Part of a small language model's weights: width 192.
Each number is 500 + 25 x the weight over the matrix's rms, rounded and kept within 0 to 999. Layers, rows and columns count from 0. Numbers have three digits each.

# layer 3 MLP up, 768x192, rms 0.147, rows 619-668, columns 0-63
505495513548498568508471481515506528469467526562487482506536510479471517488507491547510554508478481510503460526482502506449517457535507466504484496470484489505518514501527504487483461525522529
451513475479516493498495512547488468517507474557539495491479515502534527509516535486504481507506500537527518492540425510440516486492485513467527512534478500501492528476496489482477521487501481
484528526495544512503486464493495533521487506516505498470519513513500524505496470476483487544491470548523475483530476492510511507525489483514525484478479522494471514475520484526489496480506493
503525511463499517517548537487488507527464488508513485492542499499474512523529517496477494522511520457535477497486462503536497492518517489490489469471506477478516501499498510471492534535531529
490520493498516529490497495485503513455486524507495524469514528479467522496484509521498552522430478538482523468496497520499514455462521498485484485463521494483483530485442519466513494530512490
469523480462500493496507492535461496502505455481465524508512514502490484502509451516538484524468568507469511480498524513509508495515497489500495508480475484510509491485551509479520468527523457
479507466520515500509532473491518474505507509507497494499506499507520489518508534485494459501471502494460507525502517477496459437523497480501479518474481463525487534514453485471540451496506476
492470521499505532503450499490525507491507478514542483501493465511530497530480468452521535488527505493491530492467517498503476511493470515503529528515495496480497503474527486510485462481515499
533500530542530508490479514483506511465474537436513494501466525490491478526461510470494473529469472535456490503524523515514507527489529481494490508503500551472517548510467514473543527501467524
498534506517508493497435488497540503500530462473498511482518510556503474462498482502501526478491517503496507503512483507554504498508522508498477519474450504506508521519511530468481489468499503
498523536494521513522493474525494510500465498474515506522490512503526525547526484519480478495538447523523516487480498526541497481500497514506475502508502496519536511510513473516483475486530523
525517488521504497503493510515491527512493485482522498512503486506512519456513488478500558492486499507555519501503494498493488529484488496540506475511528534512475502510504523516564460486502478
506484527486463491469534519473492518470527505440519500469498478489495495497537489488536510499481464506490505515545529508484534554482469518455507474475419492508509503516503479504518531493487538
509559531499488531489478498489509512497491490494487496532491489477503510514487473501520488489486504515545484508491525507494516505480533479482501509518499476464525478515526488534491459494505517
490464494469499473493565509519533477481490475507475506460496514475506512477461469518486513505549444529509481520525481531582515484486517475489502524494507472523480481501544475499420540482503512
480436485516485552513487507489495485517468490496472528475490493482478466508483495514516524474553491462516472456465502534517520512503565540513488461505498488532501557477576543533469505537546508
509468507524530510535518517503477480509520475509517527484484513510495496476530469491489519498509499521510467497503536563513499517499492468502482486521516495505510506490511495475510495490489492
470476461510544535511505494473508515519499511546477509490529526478483510489505488514535503445471434495500471488525501516497474462548498541506536518491512515513533484511505464525503518513515477
486462474512482486505573497477514509511478522519507487510504515532548487500485538496468489479515480495480524501549469465553506499522490513502546503492492485491494522533495506484414501489531458
515502555513463487494542469528508487483492473505453516504480516459500506513509494507482540488510534508509477516506511481503526516435515499496503518532517521499504525526485482505504511526501526
453516517475515495476488493505500510527504472468500500502520498446491481455503520537512470529519509511485509473480482487467496478501511509527519489482518511515509490465527537453503512482530509
483531484470509450504533466456500529476469482513509519464521498536498461451503503454507498522509478467521514517473500462494491502455529526500542534496508515518473464513512478474496500518489490
490465469506517530484509536525504485466509485512529503512492539485509473483445508497543514469515513510536482523479512561539498486519504536483501525509445472522529492509503491500484531504492475
491525469467444523521442533502491539479500477462449503590506498504474519515522509494458549491541526519463479469548539476480500506502486502485491535444467449477537517498478495516506473571456466
463461486498503454473511516498524497524515542498453492505495490447466488478480500493512496484481533494474489458531461499454535539477459533502504488497503496471501470467499516484462490515517519
553489511473513502503479522501512504509506499524509484493479471525475488493526499522524479514500484526541511505570530480483465471507510451482526510506510515485483516518515518512482488493492485
527499482541481487472489506486537465486504490490500467462499512495491476448512520469519502509486486493484503536528493493505490510552476495472476492521513463525505536521519518472517520499499452
529484517501477516478535493529517509489490503501465510482472526481413470513490503490492502500502480498488514520510512519527501497479506511484447506456444494474523545499515505507510537553486487
555486506520477485454509545480464491503514501508474512448524458535500526408490515558524469490516490503506519448549473527476529497490500516477547469486507525510502500522515488518523484488501498
467495543502521521490487529488522485486464511540492490457521533497480491497422490526519467427480506511500488497490512523504526513477479527527484516464490470518498501459539516469492527488525497
507483449516487470498475460515525481545496465513479512487504495532541542501504508507469463492470527550450504474542476486499530515522459523473531485516485518452522492517481475509518498470497525
536489508462515494544534479450504494500489527466511465531483475507534484521445529530464504501505497483514514534490483487510542520480510490550465511489481499514516484518500493501474528542550550
467463519477511501505493531501494492462507503499487555473460492523502508454460492484463508473457512499524522478475488502498513473498429519509494511517511511500534518500475555456511540464492550
514487551469500489516516493508488519487509507476536464483480504490516519478493549481493498497494535470492507501477468519460467464479501500492492514482516483455479517476534477500500522504467508
497486520485477501529486517484505495488497488532464511488482478487506486541514530525479474456539481523440482454421481479523515504525547467534483537433449529482544542491531532528482501519510483
530476501520531505545482502515510501550528560514536521543527522476456476541500494490460510468461475526459457449492512492479464478470530514510500499519489424565492491475486497533495523547534526
483499480516480483490444505485517488511529468550508447445489515472517510538440482468500509477518515552479528471480540477523462487451488479544539496541519506486540497487486508535447487536519493
494553518469476464524461504508472530505486509485482498495516553497545510537513562497536528495540514472493460475509538514535472523474447521563499499541472528528466485476501512482512538493489466
509528452502491525493539533460476432533478468476496494494504537486490483458539492502539501490554511523479455477468497517498483473504538503493462532449547472486501533540474525494487489523534475
525445507529515488527497531516519507517525500522510516473527461482524481488503472532489461559516501479503535511484483489522496513514471531527541482517474519513481541504495498531494497488470503
526561490501515517490541503471498491487522446513492496493523528531518459498525486458521499493490509527485529506480475499448518516515510531516486520485490486448535502516505470512525479461497513
499496530484498471513519501498487501512478462484510518509474513471474519486482480506493501516511483505491508500484508488513503492516510486491509503520515519541499486515515490487476475518474498
511507518512467470519553519500514491498507497494552500523502477505525492477519491464496511477544512491487515484524531521475519547491477493504517544505521486544494501482501467467498477524500469
483455471486489453466519476515525511468477508486520502501478456535485513534478537512476511544520474499485513498507542478516515492494492480544457468505511501542470474521488540498481510514471487
480433518480473483473544481491509519477509491513530487440455545512509523536479521514562482467556535528512491490482493496490486519489550448495505484501505544525463516529518475527483454476493522
506522483525509490547529453522554472516513474498467487501452468537466530488541501492481508513492511496496514485511434547458474518467510519456513474528516483525493553505474482432509545550487512
496508476457518491498483479501515512512513521514488485501494522516471489503482517511514517493494540443478527563503511506485497489519500485548489472520513483548489546519532536506463484510507525
452492480473513485488547465506560490529509468476526500526511480514456470455541481484519518511506513510467481518456489529515493456484497465504523495514504543527447487514470489506512490495534514
476488493499487506487518487557475503502460498487509502490493456493514517502477494529504529490501503487495524458501480503495501484460522496522469455506498508499527518470478455480529528509478508
476477492485508504536487517477491487518481486543537502529464519547478485499483468514492493478496529508503505509485523512478488521453472490478504473476512482466469501517483524500475485534526484
# layer 3 MLP down (transposed), 768x192, rms 0.0698, rows 619-668, columns 0-63
466523491494490491483485447527524509523491519501529515527492508496489501517496516506541506524528520477489519483511513496524511511485490484487511491545513534472496484557493488493468524485541516
500468510488508484506501483523505524470479480457501535509489541508537498516456523476480507506538527551469522502474519469500456520467472502513485512484504517502518449527492491507512471506501459
480494465524505527512494463445520516518543447487466487531494496490530455520469489521506497506504518557481520471489486453523492500522453501516489466455481502496507540550479531523542508508482506
512472500514481506507500504516528481465480463483503475489493477504527465539506518488502543530514529506479511496488482521563518488478477512490463490452523516496520449495456491539516502462502472
495515527517490537501484552479477412511500438483469501473510497486524477424489509511491500472500521481556479490456463508505491483517444511556538487488464494532519548515527550491484521492469466
505470496511477485503508508475462490531510534501504447501506540473498484534469505442520475536468496467505541488504485501480506482512464484500484537487508461538429480513525495479475535537465480
501489508509557520498486516535448470480472488451508475456500546465498546526475517457516512491486517498564522520499481511500531510513516447519489490483499544503487489495546485495502472443539507
531519460486537501432514473519492524488492487451521463501489532525478501474521536462467509516507532436541559457546478486555500528535548533491499534502519532457499519457479507537456472481506547
500538499550488561540537512519496496502551521521492544555499485487512505480489499497441458528457483522526448502504477513475515462493548488484495506500525497500496508463547473508508468480498504
515494474497518516478537512498516512489494490535511463514506501463467515498519468475550512460471485472461530521521516496472490458503523492519540507490516499493499504470518509478522541518536522
520461496529484447498484515513495533514511518477522496461487438505492471529502502495515505505489540509470523503527486462495445506506500501518502534462514475473512497468500498469518486515477470
521489458551488533486524452538514478537507511496526479526517461501502479491507467514503472533479494513479510521478472480503514479496521480467487528473477496527509500474501526495469526516504482
463531511487537531479547505485515502470455468471488516474502528477531507561495515503477547495480510476515503519471496492518502508525504503481499526509485516508516476500474552486510516502497481
521504489540485508498533537526490473515464518478534499516469496519462478516532499491474488494515506558476500527514472534509504524494443493486521525519528454497522505491497476494500519510471529
477529444484543491490528506518477485493501540504510532482506457506490486490452507496507513474516465479541484497524479508503469464527475531493511511419493496542533482462550506466515529475477565
461472501535554461498501497511500505522507466498490528459489502526477495507503492527502504503495505499483515527449462488558501490543507512495501530501492508522541451528492479475447476518567477
501522483503497497447489514521532456538514508485482465490500479504501451488489499514503504483465522498480536499504479483504491497530462511482470492492501473485506494499466501520520498501502525
532509478523481513465479500542500481483491502484501525501505497494503482478515488477508531507523496498559517542452504493468476499542513460504501495518503499525522557512492511444488490499485524
487525529550479482534539532481484524458493467498511523527520479495508491443505498507541502489527495508449478473496496476500576509471557479464500511487505496471483515475443515543483491500503479
472480478512527521490487521500535471476505520491497459482501481509501468500496495533511470493477483485472498473484513531532481494512490520486495513512528473472517436494547524492531488477504517
532422541476507455493546494538509486511493507494517506527476509522518509525425492526503532494524544529454556484505504526487497474514488552462553455490513475492475493518461458516458480501462513
472502474508473450483495499484532523506538517469468494535487512485522451499524485468504506540504532501476504464513487505504520554522498512500482504507490493481511490487494513482500477488492514
453517500513511481475520536499515536515495473513500450495498489528491542489520464521518458503511574495537504491480513519489438507523503542496468510476496479487519436519459512473445465499473500
459512477463474529525473497505482460480478501483481478491488515530511493496481489513468470508505511512480512550540489504470459532474508528444502516498503473519493533545459486515467512551490505
512464525579530510488490466494502456513513509512530518502529548500467525495499489507466477472461492489538521504514485504491464487503491490481456468498456525500490491500527511487533498482549504
470516490513469494486505525533528503493494503463485469522484539506482515513497493522496521517466499547493510527476507536520500499527523486485483572524471498495525474524480472430507478530491497
507509513498517501512488487493492505527477488501499512497512561520504511519492508508511494518477487502469470450540471534484516518499516505524514497518520494475469498532441485512499529487513473
487531537483504472522487505578501440485477515497491549478497469511505484494480528483480553489524490478512501497468495525504474475529485525482484519484518518452516486528509460489523474494522489
518458501520499544528503484499557554510517478503546498509546517503481512488524500500473527497531551453480461488482513495516540516547492474523455513500480502523521490477561496493484499480477484
469546475504530544488516488489491535496498515517464520487509526534500480476488495496473488494476496527499506515442547512494468487463456477512525485531565525551494490514503505533488533506495493
486466471521513493454476508552478484482505508509487524520481497500549520497538531513497502502523510531524515503496499491440501472496472487486484460535487513488512521506524509540501475525533473
536460487460476544510494500482471471509498486517557488535528521513515490484504455475530534494463492529482487541472486479487497425534495475525524523526521514496547477529507484508544489509529515
496496502521518520469469487505474524511504494476485484477523550492511484542501512482510512535489460461506533444504463499506525539499503483520499481509481476519491528460523504516542466494522441
487511529566488530465541530512512503481486497512487533520504480494522465512477547481505468498498548514516519499475495511475536463519487462456498498515511493464511511485505506471557492513514524
504527512527537555546461528520517492506513478486497499516444523479526491481514520509501487464488489516494475491514496528543478449496535509521530541524480469484492511566488490493511507496504493
524542531512504495518498491520506496454463488517480528460489496487515474456484510517531509485502488509486512483493524509509470491492544497504507526508470525458476513486463513517453483506522503
491490513443483490491503538495478489492462527561452501531518533518464477526484525496524500501494486497517486476534495535546558472516476493522498507507507505496465550485488496491463509529453484
504492495486503495508510471521487494511505500479513511516496504530532497497563506492545487496474475511516496508443482509505507502472511499489481519536507491480497558514484524495530509516477509
520528498479544498497496595566480489478502480462530507537513493502553503516522503479484524502485520517510481519500475493509433536480491491534488510561504497523523490494518540460515499482478513
493519486492524519453527487538482516499518488500534503489482482472494493515474534479497472455465488512478492519485530504502507460462473516513519530469484544502520485480470491535533484499509514
556511481481487554488488500460506527506445521497512543480498508505476520447497527501457468485516506505527477478486492419524525540562523530498548491518461474484503486448504483501513454499513503
494502495509519498480489530471518474520553518470504546509477478534495489478453504526502491513480546460475474533458485508478502481493539457525471477491495489519506496463481519524497496499441514
512506520503468518451449538487491488510516494486472480482496527495528506525460534530490481466497474498475460517475484481551490466519476501521485471458469537475519489527499500499516503493500457
549509498478531487463542474491482523446521492488517493534452545515492483455494469534555506465460527477500470486526456484493520494484519524485519459506482515499498474498486503525523597547443503
489456503560522510485513484528505515470524496481531559503490478542489498461480483544456462513476527480537508481504505505532498573491524482487519498471516518543482467481456467503478406474467543
501510500494496457483486521457509475511493483468527505504513531537521490500478529477511507498524484502554465498520506480478510503531506522502477552528492472482540502488486514470438493501521494
497484494524504520530512480490502439504500478489559440491523503504506499467511510481505498535515483488523479507485467489525548507501461558465524481456501473486527478527502492490516524452489471
484476506466497487509492549459482490473474532534491445445478535574506543501468469502519512525539499528514544471486505476531468544485491497521522525519513537545489521495519525498480497524486471
502463502533515500513480472458500505508505497503494525492510497507509490480490475526536500511450432494498510506533504492494469493502516556518532448515513465525503498486486506523512487487501477
512452501451488491463484544468484503507515480449484510488446461538525483494462471487487526583500526537538496547502500467547488460506477498497493500467520468491512519558511510497528532492508504